Part of a small language model's weights.
Training: a variant of SOAP for these matrices, 3350 steps.
Each number is 200 + 20 x the weight over its row's rms, rounded and kept within 0 to 999. Layers, rows and columns count from 0. The size before them is the row's rms in percent of the matrix's.

# up: layer 3 MLP up, 960x160, rms 0.211, rows 140-161, columns 0-159
# down: layer 3 MLP down (transposed), 960x160, rms 0.145, rows 140-160, columns 0-159
up140,101,163,182,177,215,165,176,176,205,189,204,226,218,170,204,165,181,196,181,173,212,212,214,225,201,197,179,202,188,216,172,155,215,198,207,206,205,227,190,181,196,193,232,199,224,212,216,170,256,183,199,193,234,204,195,176,178,219,194,214,212,202,193,186,224,195,176,185,194,187,205,204,188,185,239,201,198,194,242,229,188,226,205,203,207,196,185,177,224,215,209,205,209,209,190,194,192,194,197,203,188,190,190,213,180,183,214,184,222,206,203,214,138,204,174,196,189,171,184,230,180,242,224,220,188,171,187,195,202,166,221,207,218,231,185,221,217,211,231,213,189,214,198,215,217,173,175,167,203,209,189,180,175,222,213,208,210,156,193,254,172
down140,083,187,186,197,209,216,200,239,222,183,212,204,207,200,210,213,195,190,203,214,212,143,244,233,233,200,212,191,201,182,203,220,210,205,191,212,203,199,213,186,205,193,200,213,196,213,172,149,213,201,204,227,209,159,203,209,210,202,217,201,240,215,202,186,189,222,208,195,215,236,165,206,169,170,198,211,202,171,208,226,188,234,185,206,180,218,207,194,200,189,193,204,226,192,219,213,204,186,183,211,251,176,161,224,173,179,236,204,214,191,188,208,197,170,209,175,204,173,198,225,210,198,231,197,158,199,213,235,185,199,186,211,230,212,226,193,155,209,143,181,218,210,201,163,160,179,199,210,205,210,196,186,226,175,188,187,203,211,187,203,173
up141,103,224,200,208,227,232,184,202,184,186,175,203,184,191,199,183,225,188,198,210,175,240,178,231,222,190,184,174,168,161,222,188,237,161,180,202,184,177,195,228,175,188,172,204,187,243,196,233,221,194,200,211,209,195,214,179,227,175,235,189,197,216,201,172,234,197,204,170,177,199,207,212,198,189,195,194,213,195,196,207,211,191,195,207,185,229,224,188,203,195,198,201,238,243,186,165,214,208,199,187,199,186,194,215,221,218,203,219,212,217,210,230,175,198,180,202,214,169,192,167,186,173,175,213,195,217,224,205,167,182,188,245,178,202,206,190,201,193,191,213,221,180,212,153,188,212,192,200,218,191,194,142,214,183,232,242,174,203,187,192,202
down141,096,187,199,177,162,226,237,192,191,245,184,213,174,206,197,215,179,202,199,175,209,182,161,214,205,183,208,201,168,183,178,197,170,200,181,158,168,188,212,224,221,215,181,193,186,189,193,258,234,167,190,187,201,207,185,218,207,202,240,211,207,198,164,163,191,171,186,188,193,176,210,239,233,190,213,150,199,162,195,194,211,206,212,197,198,204,185,192,189,213,189,220,185,208,172,192,201,159,194,196,211,167,192,180,199,217,187,197,197,200,226,206,180,161,202,210,198,209,169,222,208,203,199,189,196,213,200,224,174,178,183,185,193,209,217,230,204,171,222,225,191,212,232,176,188,221,189,226,158,201,197,221,209,192,221,190,186,210,204,170,177
up142,096,180,221,231,213,199,178,223,180,208,217,195,197,225,204,207,264,201,179,204,232,166,182,179,214,190,157,165,194,225,231,195,211,211,197,184,184,147,175,225,185,210,213,187,208,210,198,233,201,231,215,189,236,171,232,196,177,180,240,212,226,209,197,187,177,219,206,202,225,221,210,201,183,170,232,190,193,185,195,218,210,187,207,221,192,220,207,202,229,209,189,211,191,177,231,203,212,196,165,178,208,179,166,196,213,190,200,188,205,216,198,220,219,198,182,207,195,188,198,224,221,214,193,204,217,213,173,168,173,199,160,214,176,192,199,172,182,183,228,155,175,233,182,192,195,183,192,204,203,208,197,167,200,208,191,202,238,202,165,195,208
down142,101,213,187,184,198,203,195,153,205,212,182,222,222,190,195,239,147,233,227,200,210,178,205,193,205,210,217,218,213,175,165,212,194,206,222,171,178,199,202,210,215,204,221,196,183,195,198,238,192,202,188,185,208,219,235,200,228,229,201,213,186,192,181,225,212,248,227,191,205,210,179,206,199,229,207,216,181,191,203,185,206,200,249,199,211,190,195,202,237,197,195,235,208,202,175,188,201,215,199,192,201,234,186,180,190,251,209,133,196,231,203,190,225,229,201,217,205,167,208,242,215,201,217,187,172,213,192,218,189,212,233,194,203,218,209,199,191,234,182,210,213,202,196,185,201,227,195,215,202,199,238,243,180,183,181,182,201,215,200,200,240
up143,093,196,178,214,182,204,211,184,209,206,257,204,215,199,163,214,192,219,198,226,208,218,187,181,187,205,202,211,162,190,197,230,164,196,234,181,162,197,211,201,220,191,176,178,164,229,216,214,241,208,193,175,199,210,205,209,190,181,197,196,207,214,219,188,217,206,246,195,221,192,172,202,196,176,164,218,207,183,187,169,178,200,210,176,162,211,154,202,236,167,205,214,236,160,202,176,211,206,179,199,228,165,194,212,184,206,178,234,196,239,183,190,202,231,198,211,204,174,247,189,189,170,208,208,163,204,209,214,200,216,193,193,179,206,171,199,199,188,194,207,225,222,237,156,206,178,205,215,176,211,203,199,192,202,211,183,192,189,206,190,196
down143,104,215,210,192,213,214,207,201,214,181,170,213,246,194,182,173,213,168,224,205,189,209,170,191,181,234,172,181,217,228,212,216,198,192,170,197,216,185,206,237,223,203,210,172,192,201,231,207,204,171,180,200,173,188,219,198,187,157,189,183,182,183,224,188,177,194,196,212,201,246,178,183,198,189,198,230,188,210,185,232,179,210,196,204,185,214,172,164,200,203,204,235,183,163,224,201,190,214,163,173,166,226,197,198,199,186,208,229,188,179,199,196,175,202,203,219,154,196,230,219,167,213,180,163,213,203,178,175,213,169,208,220,200,194,187,245,204,193,165,182,206,170,188,166,201,197,220,195,233,188,199,184,206,191,190,224,216,202,229,225,203
up144,097,201,202,212,179,225,183,173,190,199,197,174,204,199,182,195,216,187,214,220,206,190,211,232,258,152,180,199,196,186,209,185,190,190,242,196,219,200,196,172,157,202,187,204,198,199,195,196,182,179,240,191,216,193,207,213,199,196,200,191,220,204,212,195,170,199,193,230,155,187,194,181,222,222,205,226,222,239,215,186,194,213,198,218,221,229,148,237,224,219,247,220,193,209,209,187,216,227,200,180,194,209,177,190,183,188,185,230,217,215,185,197,190,180,220,224,224,248,213,171,190,213,190,197,226,192,214,206,191,160,212,229,201,202,201,192,213,193,190,199,165,204,228,168,171,230,203,218,185,200,210,220,221,193,185,181,236,193,234,177,186
down144,094,213,214,195,181,210,178,218,181,218,203,187,209,210,208,204,177,223,215,185,181,168,151,197,186,206,238,201,199,216,196,234,239,207,185,212,203,227,207,220,206,213,196,234,207,182,230,204,179,207,178,195,220,191,226,208,197,210,228,186,185,217,191,225,189,234,211,207,173,169,246,188,208,204,191,188,202,192,240,189,223,200,227,183,216,200,209,213,195,220,189,161,196,197,192,192,242,213,197,207,249,213,221,185,178,202,200,200,204,188,214,159,214,200,179,144,165,187,201,188,231,229,206,210,224,197,233,179,201,193,196,243,200,193,202,186,194,199,237,174,203,225,187,221,217,205,231,173,178,180,215,198,197,249,187,243,192,188,216,208,187
up145,086,228,210,191,210,177,186,165,196,193,189,199,186,169,205,167,217,199,182,219,229,215,204,212,226,198,188,193,160,206,222,209,182,185,201,202,197,220,215,230,208,197,204,207,203,200,208,217,222,219,195,151,207,208,182,186,173,212,172,195,192,202,196,187,211,215,228,237,205,187,211,231,238,179,236,190,209,216,168,152,193,200,185,185,208,204,224,192,167,188,178,215,185,179,200,234,188,195,211,215,240,157,195,191,176,175,207,228,206,203,199,200,234,203,199,215,212,208,209,204,177,177,178,234,224,232,209,207,212,186,189,157,218,186,161,185,162,181,214,228,227,202,207,198,194,243,248,192,234,220,212,197,209,193,226,176,222,219,220,197,198
down145,093,227,210,163,207,173,173,207,223,209,245,200,206,201,207,208,206,170,207,186,210,214,214,187,208,182,209,188,226,190,175,187,213,225,195,238,184,216,228,211,188,222,205,204,183,199,217,163,199,210,210,166,159,198,195,172,222,224,181,169,217,205,186,212,169,225,194,187,205,208,186,214,189,189,186,223,189,194,242,192,188,161,210,196,179,174,199,204,185,185,183,182,231,240,200,189,229,185,195,168,240,230,211,245,185,197,175,223,194,196,202,197,206,191,209,188,208,195,204,233,236,206,209,169,186,201,190,169,216,200,168,190,185,175,198,207,173,193,189,161,223,218,175,210,191,163,200,193,189,177,150,214,209,216,233,199,230,177,173,193,190
up146,085,185,214,200,174,170,189,216,206,214,188,246,204,183,198,196,165,212,183,206,203,206,222,216,187,195,205,205,212,183,225,187,234,202,200,214,217,201,200,185,215,211,232,177,185,182,199,202,178,152,216,227,212,219,183,235,211,202,216,225,207,208,183,199,209,199,220,196,202,192,243,219,198,185,228,207,172,210,229,177,178,208,240,185,183,191,192,192,202,171,212,180,164,215,194,206,195,165,158,203,218,226,199,227,212,217,213,176,196,197,239,168,214,197,196,208,158,222,195,217,175,244,180,226,192,214,216,146,195,186,179,194,205,226,216,204,172,181,212,191,217,169,219,191,178,191,205,211,200,214,196,173,201,212,146,200,187,193,201,255,194
down146,046,193,206,206,202,163,195,208,181,187,209,177,162,238,212,227,199,245,177,210,190,208,191,176,183,170,183,203,184,183,201,223,184,180,228,192,196,167,169,206,208,179,156,220,196,246,194,189,234,179,208,213,206,173,212,164,180,158,184,211,205,200,189,174,199,161,168,169,176,243,181,178,199,191,189,185,216,178,182,156,201,212,216,219,192,237,246,201,194,161,202,187,188,199,216,202,233,203,228,187,170,204,188,187,189,189,182,204,186,229,209,193,197,186,215,161,210,204,172,177,198,197,175,206,202,178,202,204,216,189,198,230,185,180,196,185,222,169,197,214,194,201,199,190,188,214,176,164,197,176,193,218,170,194,215,176,196,213,205,187,197
up147,096,230,196,235,212,222,235,245,211,196,168,177,161,188,179,209,230,223,158,212,200,213,196,227,195,207,204,193,198,206,209,217,182,216,220,202,196,159,225,197,169,217,159,196,187,199,167,208,247,188,235,188,235,171,205,175,203,209,190,202,202,182,223,178,201,191,209,188,192,212,167,185,193,169,197,194,211,237,189,205,198,212,191,216,177,195,206,197,190,195,185,214,174,208,198,197,187,193,209,218,184,196,191,179,200,165,219,223,205,178,194,192,218,212,188,218,217,214,237,163,153,194,182,193,195,240,214,199,167,221,199,184,206,205,207,155,195,209,191,207,213,176,205,187,231,172,193,180,209,188,247,195,183,194,202,226,212,194,224,157,172
down147,105,216,196,193,154,178,225,208,218,200,214,163,250,195,181,190,202,197,193,180,210,183,190,209,202,214,202,235,201,204,186,170,211,230,201,174,223,181,233,214,184,202,189,218,210,210,170,190,191,188,180,231,176,203,191,198,242,200,218,208,211,200,187,198,225,211,200,199,212,197,214,211,193,225,191,203,220,220,221,187,201,215,229,165,197,190,200,197,241,235,185,150,175,216,200,193,200,234,205,213,217,225,182,214,222,196,188,205,203,212,229,194,226,215,186,191,225,184,209,209,224,174,252,261,173,188,215,191,212,206,201,190,200,208,196,209,172,209,184,204,192,203,221,179,187,226,191,213,180,168,242,233,205,220,204,218,144,230,194,178,176
up148,091,217,223,227,205,167,204,187,222,209,209,228,198,212,212,229,207,181,200,154,186,197,172,195,202,212,217,230,175,181,218,216,222,183,194,186,212,169,191,183,219,203,205,216,244,184,210,189,193,217,179,189,166,225,170,211,183,202,166,216,202,194,202,244,200,217,185,185,223,150,206,210,218,219,166,193,203,197,186,195,168,213,247,182,191,175,208,196,220,184,221,232,204,202,207,193,199,209,196,182,152,195,221,203,217,237,246,221,187,182,188,198,184,196,214,216,186,180,220,225,216,201,188,212,222,221,182,219,199,178,191,201,154,160,196,232,192,217,230,186,220,195,198,226,182,196,220,171,195,196,193,200,190,168,220,206,239,212,184,198,228
down148,083,204,147,196,162,220,189,219,204,169,166,184,207,204,195,204,197,191,193,220,191,198,229,168,206,196,188,210,194,214,213,214,183,215,175,155,240,209,219,190,206,214,206,211,227,238,209,209,185,192,228,177,199,214,220,187,214,176,216,230,202,157,171,205,226,229,196,190,169,213,183,191,206,240,232,214,196,173,197,198,187,214,200,185,186,187,237,199,191,227,196,201,233,206,190,219,194,193,177,185,200,202,188,202,188,183,176,198,170,182,182,219,213,184,209,167,199,199,238,150,211,220,245,207,210,226,236,207,191,216,204,161,220,255,188,222,215,170,200,190,214,178,175,216,199,200,187,220,192,162,216,205,194,197,176,198,196,199,214,198,182
up149,096,182,219,171,175,192,176,191,196,172,169,172,194,168,181,185,241,173,202,231,187,195,167,198,187,169,186,188,193,212,180,206,224,219,181,178,168,206,199,186,186,195,211,213,184,192,218,192,211,188,201,203,221,204,221,202,182,233,222,187,178,229,173,194,206,234,236,180,212,189,169,199,203,205,219,187,198,240,201,224,213,188,184,210,205,218,167,180,216,200,237,197,205,176,214,192,255,161,214,198,185,219,180,189,187,181,183,188,200,213,190,182,179,156,222,157,224,196,156,214,187,183,213,200,217,181,196,218,211,202,245,238,223,218,221,203,224,191,199,189,187,192,182,217,186,212,204,187,206,199,158,180,197,215,193,231,221,184,178,183,210
down149,094,203,227,206,191,213,208,178,194,209,204,206,208,199,188,203,207,247,209,209,230,207,226,202,209,215,171,217,218,203,230,215,212,221,194,225,223,180,208,200,223,170,162,198,177,184,192,211,207,176,221,175,176,215,209,218,192,212,205,250,177,184,199,199,208,199,212,193,158,190,193,245,175,226,192,193,237,211,220,234,236,172,207,185,198,225,220,223,230,187,189,221,215,190,190,193,164,229,198,190,194,218,178,214,187,214,219,207,227,202,183,207,203,172,218,183,203,215,186,197,205,211,247,203,160,188,176,198,213,161,191,184,166,228,231,203,220,221,237,218,225,217,219,242,206,200,222,214,192,216,193,234,223,203,190,199,163,183,177,227,209
up150,105,170,192,194,216,166,217,190,201,161,228,193,183,175,224,202,204,206,176,206,184,175,223,188,162,177,177,171,213,242,180,221,215,168,198,191,165,227,182,193,234,192,161,196,188,185,203,210,192,194,203,177,180,204,180,220,189,196,200,213,182,205,183,197,224,195,211,171,238,218,187,202,196,234,171,161,196,178,221,207,210,173,209,224,201,191,200,197,194,193,207,211,193,221,172,221,213,207,168,179,216,202,197,185,151,228,220,208,232,202,197,177,199,214,206,203,199,204,200,217,175,203,193,225,248,190,228,177,177,182,181,203,220,179,248,191,193,180,195,206,174,206,177,210,157,216,193,203,240,240,190,175,166,189,212,195,212,213,215,211,201
down150,116,213,236,232,166,231,214,211,233,216,171,206,214,171,222,193,154,212,236,206,186,193,200,233,230,201,190,198,200,261,177,211,206,216,203,185,173,189,222,180,219,224,194,221,216,183,166,194,203,232,234,190,187,176,202,185,234,184,179,202,202,186,193,187,190,204,207,178,212,192,212,181,190,189,181,196,208,169,163,192,219,208,200,227,218,200,173,213,235,240,170,212,180,201,197,203,196,218,214,204,200,186,203,205,225,157,199,180,179,208,217,189,197,193,202,195,200,198,229,198,162,206,197,211,214,202,210,178,187,188,215,237,239,203,218,198,231,225,174,190,233,224,220,195,206,218,212,194,217,164,214,205,171,199,151,168,199,215,207,213,203
up151,101,220,224,156,211,160,222,188,199,225,184,204,175,202,212,210,191,192,186,185,210,223,206,220,181,203,186,240,178,192,173,171,194,192,228,187,207,194,182,204,174,171,225,170,198,208,209,191,242,225,201,220,188,218,165,207,238,187,237,206,199,207,170,195,198,220,176,221,227,204,235,163,189,161,179,204,191,210,227,180,205,221,196,205,214,178,206,230,185,207,197,214,221,169,210,170,207,219,180,191,174,191,208,183,175,256,202,173,183,215,198,199,196,199,196,202,216,206,181,221,215,195,208,227,219,193,231,206,193,214,221,185,162,196,183,191,205,204,170,253,220,191,221,221,213,213,215,191,187,218,183,197,227,197,176,210,211,214,207,161,163
down151,099,177,201,163,210,188,202,234,186,192,234,234,168,215,215,235,194,185,195,216,191,178,210,222,191,211,217,213,190,148,156,218,214,216,205,177,184,217,178,188,220,199,207,206,192,170,220,224,189,207,209,182,211,214,185,193,225,206,192,196,207,176,223,179,190,186,181,212,190,227,233,197,215,204,229,183,194,205,205,188,229,192,218,189,227,192,222,176,225,177,189,197,212,240,229,200,215,229,182,184,230,194,179,209,180,237,174,174,198,153,222,172,223,182,242,203,194,197,172,206,224,194,204,184,215,179,232,242,159,213,207,196,209,200,171,259,166,219,176,219,188,206,208,218,191,202,210,179,180,220,200,202,203,210,206,196,210,197,194,190,192
up152,101,225,202,197,216,204,180,196,186,204,169,220,247,203,176,192,191,186,215,193,227,158,187,208,194,207,158,224,189,196,174,187,216,188,196,225,233,181,220,230,215,216,188,209,195,226,194,173,175,201,198,217,198,203,190,200,213,227,208,214,195,197,188,192,218,171,240,210,199,209,258,227,187,194,210,250,171,198,231,220,240,184,209,185,178,205,210,194,215,203,203,194,183,167,206,176,221,189,182,188,206,175,182,176,189,169,189,227,233,208,202,234,198,188,170,197,205,219,197,204,192,207,199,223,218,220,155,233,169,183,173,215,212,184,206,184,179,219,218,181,207,192,222,193,193,231,235,192,206,214,192,181,179,163,199,238,196,184,209,218,166
down152,095,191,208,237,213,230,217,174,200,214,236,220,188,169,206,182,207,205,209,195,201,213,183,196,223,177,220,241,189,200,212,201,220,199,211,171,196,203,176,216,232,196,220,221,189,214,211,204,209,208,189,200,203,185,208,199,220,218,227,187,215,215,202,169,196,221,215,222,214,223,158,209,225,177,202,210,177,220,198,245,192,258,199,199,243,212,216,197,160,167,216,210,183,202,177,192,169,193,211,164,202,251,199,201,207,218,216,202,231,187,179,219,174,207,205,187,201,208,211,219,221,155,170,229,165,197,221,193,193,214,170,197,216,210,204,180,208,191,221,216,216,172,216,163,190,214,196,197,178,196,190,228,199,245,232,192,183,189,175,177,220
up153,107,220,208,186,230,171,183,168,196,220,210,222,224,183,199,173,214,212,150,201,181,169,218,168,224,214,180,166,188,215,222,154,187,191,183,214,189,190,202,190,219,190,188,208,210,194,194,201,221,172,194,222,172,182,178,186,197,218,201,219,195,232,224,195,196,195,194,191,198,198,207,236,223,199,209,227,216,184,191,203,209,188,175,185,236,200,189,194,184,209,174,173,182,235,207,198,196,221,206,240,186,195,227,205,189,158,220,185,240,220,201,221,181,231,189,198,216,202,200,216,158,220,198,206,188,229,172,232,217,181,259,183,209,189,204,210,216,222,237,192,202,218,192,191,207,199,227,181,174,204,231,175,200,232,214,161,207,232,184,192,201
down153,110,178,166,219,210,217,147,205,214,188,205,206,214,198,189,196,235,200,195,225,215,210,200,195,176,190,169,170,198,184,162,224,205,166,193,187,189,175,222,202,164,187,236,167,228,219,188,184,202,173,199,187,180,215,213,232,223,241,188,202,187,218,209,207,179,206,178,217,202,226,232,204,206,195,218,183,140,218,176,200,173,202,238,177,182,194,187,166,212,192,190,181,256,242,207,207,203,202,206,199,203,204,193,214,176,189,201,207,180,172,194,205,175,196,210,202,187,153,193,225,165,187,218,192,194,205,231,172,216,198,219,199,234,229,200,194,172,217,215,212,197,178,173,176,221,203,210,203,217,201,204,210,195,196,224,183,226,221,209,217,204
up154,108,195,214,208,177,235,212,193,215,194,143,208,207,197,193,192,200,204,180,211,193,201,150,212,201,201,213,222,193,180,216,186,169,210,189,246,197,195,196,199,158,198,148,225,202,229,189,177,210,184,189,214,198,225,184,165,202,202,214,212,215,249,224,218,246,221,215,167,204,236,216,182,191,219,217,201,177,222,227,207,182,204,209,194,213,174,184,206,184,196,212,212,228,186,227,158,217,207,219,225,212,226,178,183,240,196,180,197,213,219,186,195,208,186,198,185,210,213,185,218,204,225,205,202,198,236,224,208,175,182,218,223,215,215,189,239,226,198,173,171,203,161,198,203,197,209,188,164,220,211,199,177,203,229,215,219,206,221,213,219,191
down154,093,180,194,198,221,176,211,189,190,207,236,226,201,208,195,172,184,217,194,200,190,199,186,213,212,207,236,213,200,189,202,204,222,204,183,196,228,191,194,220,198,217,210,204,191,179,214,244,227,229,199,205,191,207,238,208,206,206,205,198,209,182,206,201,235,215,199,201,221,230,179,220,232,171,211,205,227,224,210,188,203,201,174,210,198,213,207,213,198,203,153,207,210,190,230,168,188,185,199,232,182,224,176,193,217,176,180,217,226,242,208,193,163,231,194,174,193,230,228,245,210,197,142,236,226,216,185,224,218,211,191,198,206,220,206,228,222,252,222,211,188,166,220,183,180,205,240,193,215,207,198,208,201,191,229,190,223,231,233,229,188
up155,108,240,195,191,196,193,214,205,182,220,225,225,214,172,189,182,194,194,178,185,209,218,182,184,252,219,162,187,191,197,214,206,201,205,182,215,196,166,201,195,223,184,191,199,205,193,201,205,169,225,193,217,199,183,164,173,215,181,208,223,209,211,189,207,196,202,180,185,212,211,198,188,204,223,170,204,210,203,217,187,198,219,168,205,203,193,148,204,166,233,232,227,194,188,172,153,199,181,182,203,176,229,227,166,214,221,217,194,188,180,182,185,198,231,160,214,218,192,196,214,216,185,199,223,163,188,188,224,217,215,195,174,199,207,176,207,230,236,235,182,220,232,229,217,214,226,162,202,227,207,160,184,205,180,185,226,203,188,184,225,222
down155,110,205,188,166,203,209,184,191,208,199,185,209,203,187,197,192,207,213,205,199,203,194,204,199,204,180,178,183,203,204,205,200,190,167,210,206,207,182,197,201,214,190,193,225,220,215,215,204,158,220,212,183,191,214,196,178,227,197,220,217,204,186,209,227,184,180,217,165,228,206,179,170,226,222,207,176,192,182,159,157,169,232,164,200,232,198,181,180,187,218,242,211,183,202,193,196,175,191,179,227,194,182,214,143,211,229,170,206,195,184,173,218,204,203,166,222,192,198,219,169,223,186,225,201,214,199,220,235,250,217,230,172,174,211,178,217,182,193,215,198,207,201,168,193,212,247,165,175,190,188,173,206,220,193,195,228,227,164,171,207,227
up156,080,171,181,170,189,218,220,194,219,196,203,184,205,210,196,196,189,184,195,199,188,202,182,218,236,207,207,190,189,208,230,215,235,172,207,200,190,211,210,194,179,198,173,208,196,201,169,178,221,218,218,140,175,204,180,199,170,240,190,206,220,198,237,220,188,222,245,173,240,217,198,249,203,222,182,190,163,199,209,192,203,201,186,204,189,187,205,160,194,196,180,169,166,216,228,179,205,196,218,206,198,206,222,201,203,181,213,214,187,180,213,200,168,220,226,192,199,175,191,184,222,207,198,213,196,198,231,199,180,254,184,196,231,201,229,232,208,234,186,236,215,206,177,169,195,190,195,173,171,234,203,229,186,210,214,231,188,223,195,204,186
down156,075,199,196,231,215,189,224,195,223,161,206,203,203,207,189,237,198,208,213,197,228,224,197,231,173,204,190,229,218,237,184,218,169,245,186,215,161,205,177,197,221,147,250,203,197,212,225,234,192,204,214,193,199,197,235,183,190,178,174,222,210,191,162,163,184,214,185,223,156,190,186,211,177,213,220,227,218,218,183,229,227,179,193,187,223,198,203,224,209,208,214,200,213,177,204,184,232,184,205,200,229,152,188,235,160,185,174,213,205,216,178,194,227,203,154,204,198,229,211,209,219,231,205,199,211,211,204,215,198,184,205,212,172,198,186,188,166,192,211,202,197,215,209,197,197,196,185,218,210,195,213,192,186,187,211,185,211,171,189,188,198
up157,095,176,204,170,179,186,231,189,174,188,191,191,209,168,188,227,204,203,224,200,209,206,210,201,199,219,210,179,193,160,225,183,191,166,210,207,218,196,220,226,207,187,170,167,213,175,184,241,204,218,241,180,189,174,235,210,224,220,187,195,231,192,193,188,201,200,175,213,219,190,215,222,214,216,218,220,176,174,207,227,193,198,202,177,225,215,209,201,196,211,209,236,183,198,201,232,201,179,199,208,211,171,210,200,219,195,205,213,202,165,174,178,204,208,191,186,180,217,203,213,173,214,160,195,161,186,221,210,174,184,168,238,190,188,183,226,225,201,189,162,200,163,219,196,180,212,236,210,202,192,187,190,188,234,166,188,208,229,254,161,191
down157,100,181,206,226,176,211,226,176,228,178,198,175,196,197,226,206,214,188,222,225,187,216,215,215,172,195,217,189,190,178,201,184,224,204,205,204,175,206,223,186,185,187,169,197,228,204,198,186,205,230,233,203,201,176,225,202,229,199,224,217,179,187,212,220,221,179,177,229,228,213,194,230,222,193,200,203,229,188,177,223,257,231,189,191,231,192,209,223,178,201,197,218,208,221,203,225,196,180,171,199,205,255,236,215,207,206,204,194,196,179,192,226,229,192,186,213,165,169,225,169,208,191,246,205,182,192,195,238,211,212,248,208,218,216,189,227,227,214,192,220,213,213,198,192,197,201,183,205,191,212,183,202,205,194,224,171,246,211,214,167,221
up158,100,210,224,203,206,199,172,206,192,188,216,204,196,214,181,223,196,200,176,169,202,225,164,216,220,178,162,200,155,197,207,205,194,243,239,199,224,161,180,205,194,179,210,209,199,225,182,182,219,201,217,179,178,224,211,197,228,207,213,208,171,190,195,193,240,211,187,207,197,171,211,201,180,187,194,210,157,205,224,176,208,201,195,198,201,234,181,207,249,214,174,217,185,191,171,202,233,179,208,178,219,170,202,223,219,218,168,206,242,223,178,231,221,198,208,205,215,227,219,224,211,174,201,230,193,166,207,212,226,171,217,205,152,194,187,200,180,218,198,223,194,201,176,215,197,202,241,203,231,173,210,164,216,204,199,195,212,215,214,181,211
down158,098,184,181,197,230,228,166,185,254,213,216,194,193,203,195,202,205,205,226,178,138,239,179,193,205,199,183,196,200,195,185,193,185,191,186,255,192,218,226,205,176,204,197,185,154,187,202,185,213,194,174,203,174,211,224,222,223,186,185,204,191,199,246,165,189,174,197,196,183,202,170,216,214,209,199,215,199,204,200,180,191,175,185,191,193,191,193,165,174,186,176,200,198,198,186,205,195,220,221,171,243,209,202,189,187,192,177,197,214,199,215,175,192,203,209,191,126,153,205,208,228,209,191,196,209,196,179,198,211,184,240,200,189,219,171,202,195,215,200,199,206,211,228,216,183,185,226,214,197,220,206,187,218,210,182,211,200,206,143,192,175
up159,091,198,180,212,197,236,236,214,176,202,168,206,229,178,171,203,188,233,161,184,218,152,191,208,205,223,210,205,194,189,212,216,203,235,178,229,199,180,192,181,174,164,233,209,180,233,192,212,211,186,208,179,248,161,194,197,204,236,180,208,204,233,166,179,193,206,187,225,205,183,254,199,214,200,171,195,203,207,221,193,159,218,191,196,234,178,205,199,211,188,195,192,185,208,194,172,188,189,178,213,196,187,195,210,223,175,246,180,205,192,214,209,196,192,207,187,201,191,180,228,194,211,210,194,230,208,229,202,200,204,202,213,184,214,212,192,164,203,202,193,190,157,191,218,181,233,209,212,202,206,221,218,185,197,217,217,160,215,180,197,151
down159,110,239,187,201,200,198,233,203,177,213,215,189,238,215,194,202,162,193,220,170,198,237,235,182,196,209,203,213,227,189,231,196,215,256,219,209,219,197,212,224,204,204,179,236,190,205,166,199,201,192,172,211,225,186,180,212,195,222,192,178,234,220,170,204,230,188,193,169,212,183,205,218,240,203,205,238,210,211,188,149,207,213,201,184,176,199,204,207,189,215,181,197,188,158,194,167,198,203,216,261,166,226,225,202,199,197,201,182,208,225,205,173,212,199,226,242,203,219,196,195,220,191,209,223,204,203,209,186,211,163,197,239,203,194,176,207,197,185,180,170,190,238,216,204,178,212,200,204,187,197,194,227,184,176,181,190,192,188,204,190,177
up160,108,184,224,199,193,207,172,219,187,194,161,211,199,199,177,202,206,189,185,228,202,207,205,182,221,220,180,225,196,181,185,169,211,213,217,213,217,173,217,188,174,194,181,195,199,177,176,226,219,214,178,205,199,187,209,215,153,196,226,205,192,247,175,229,213,181,198,181,177,212,206,187,193,181,198,198,188,178,216,203,194,194,167,190,192,231,191,196,182,237,192,196,198,202,193,225,194,181,226,200,161,171,173,192,211,178,171,165,200,187,191,225,168,212,220,234,200,232,205,230,232,212,250,193,231,241,183,228,182,186,186,251,194,224,198,170,203,169,234,170,205,205,202,163,209,202,173,208,188,195,214,201,205,239,208,169,183,207,196,202,208
down160,107,201,182,182,200,213,204,205,218,178,232,213,168,186,185,220,226,247,199,226,195,218,234,208,220,194,233,196,209,166,185,191,236,189,196,196,162,216,203,189,209,185,193,208,220,191,205,221,210,206,207,214,165,202,191,227,156,216,204,204,224,195,213,210,167,218,210,228,207,180,174,198,196,251,216,205,174,239,216,195,194,228,214,199,192,201,188,181,210,167,256,183,171,182,180,186,176,203,189,199,187,204,203,208,172,176,178,206,238,182,196,185,222,243,210,214,196,241,194,183,191,206,196,204,191,207,210,199,191,217,189,196,211,182,204,205,216,198,223,211,199,216,214,209,178,225,206,227,238,208,227,198,221,214,180,240,168,177,152,182,170
up161,104,202,190,197,203,197,158,211,175,189,187,211,260,185,174,178,218,192,200,201,209,211,199,241,202,197,178,199,199,206,217,214,210,168,188,198,198,220,219,204,187,199,199,212,226,225,195,137,249,221,227,219,212,178,179,192,232,211,171,222,172,186,230,172,213,189,195,191,243,188,208,209,193,210,197,175,182,211,229,208,182,173,207,195,189,207,195,191,250,199,184,177,157,178,186,162,237,197,252,191,184,207,207,194,206,194,217,215,185,173,220,207,174,194,207,180,187,225,211,208,228,189,181,182,214,191,181,185,224,221,205,186,197,249,201,204,198,210,209,182,196,220,186,206,211,160,216,211,220,182,206,175,170,207,207,215,221,211,216,194,202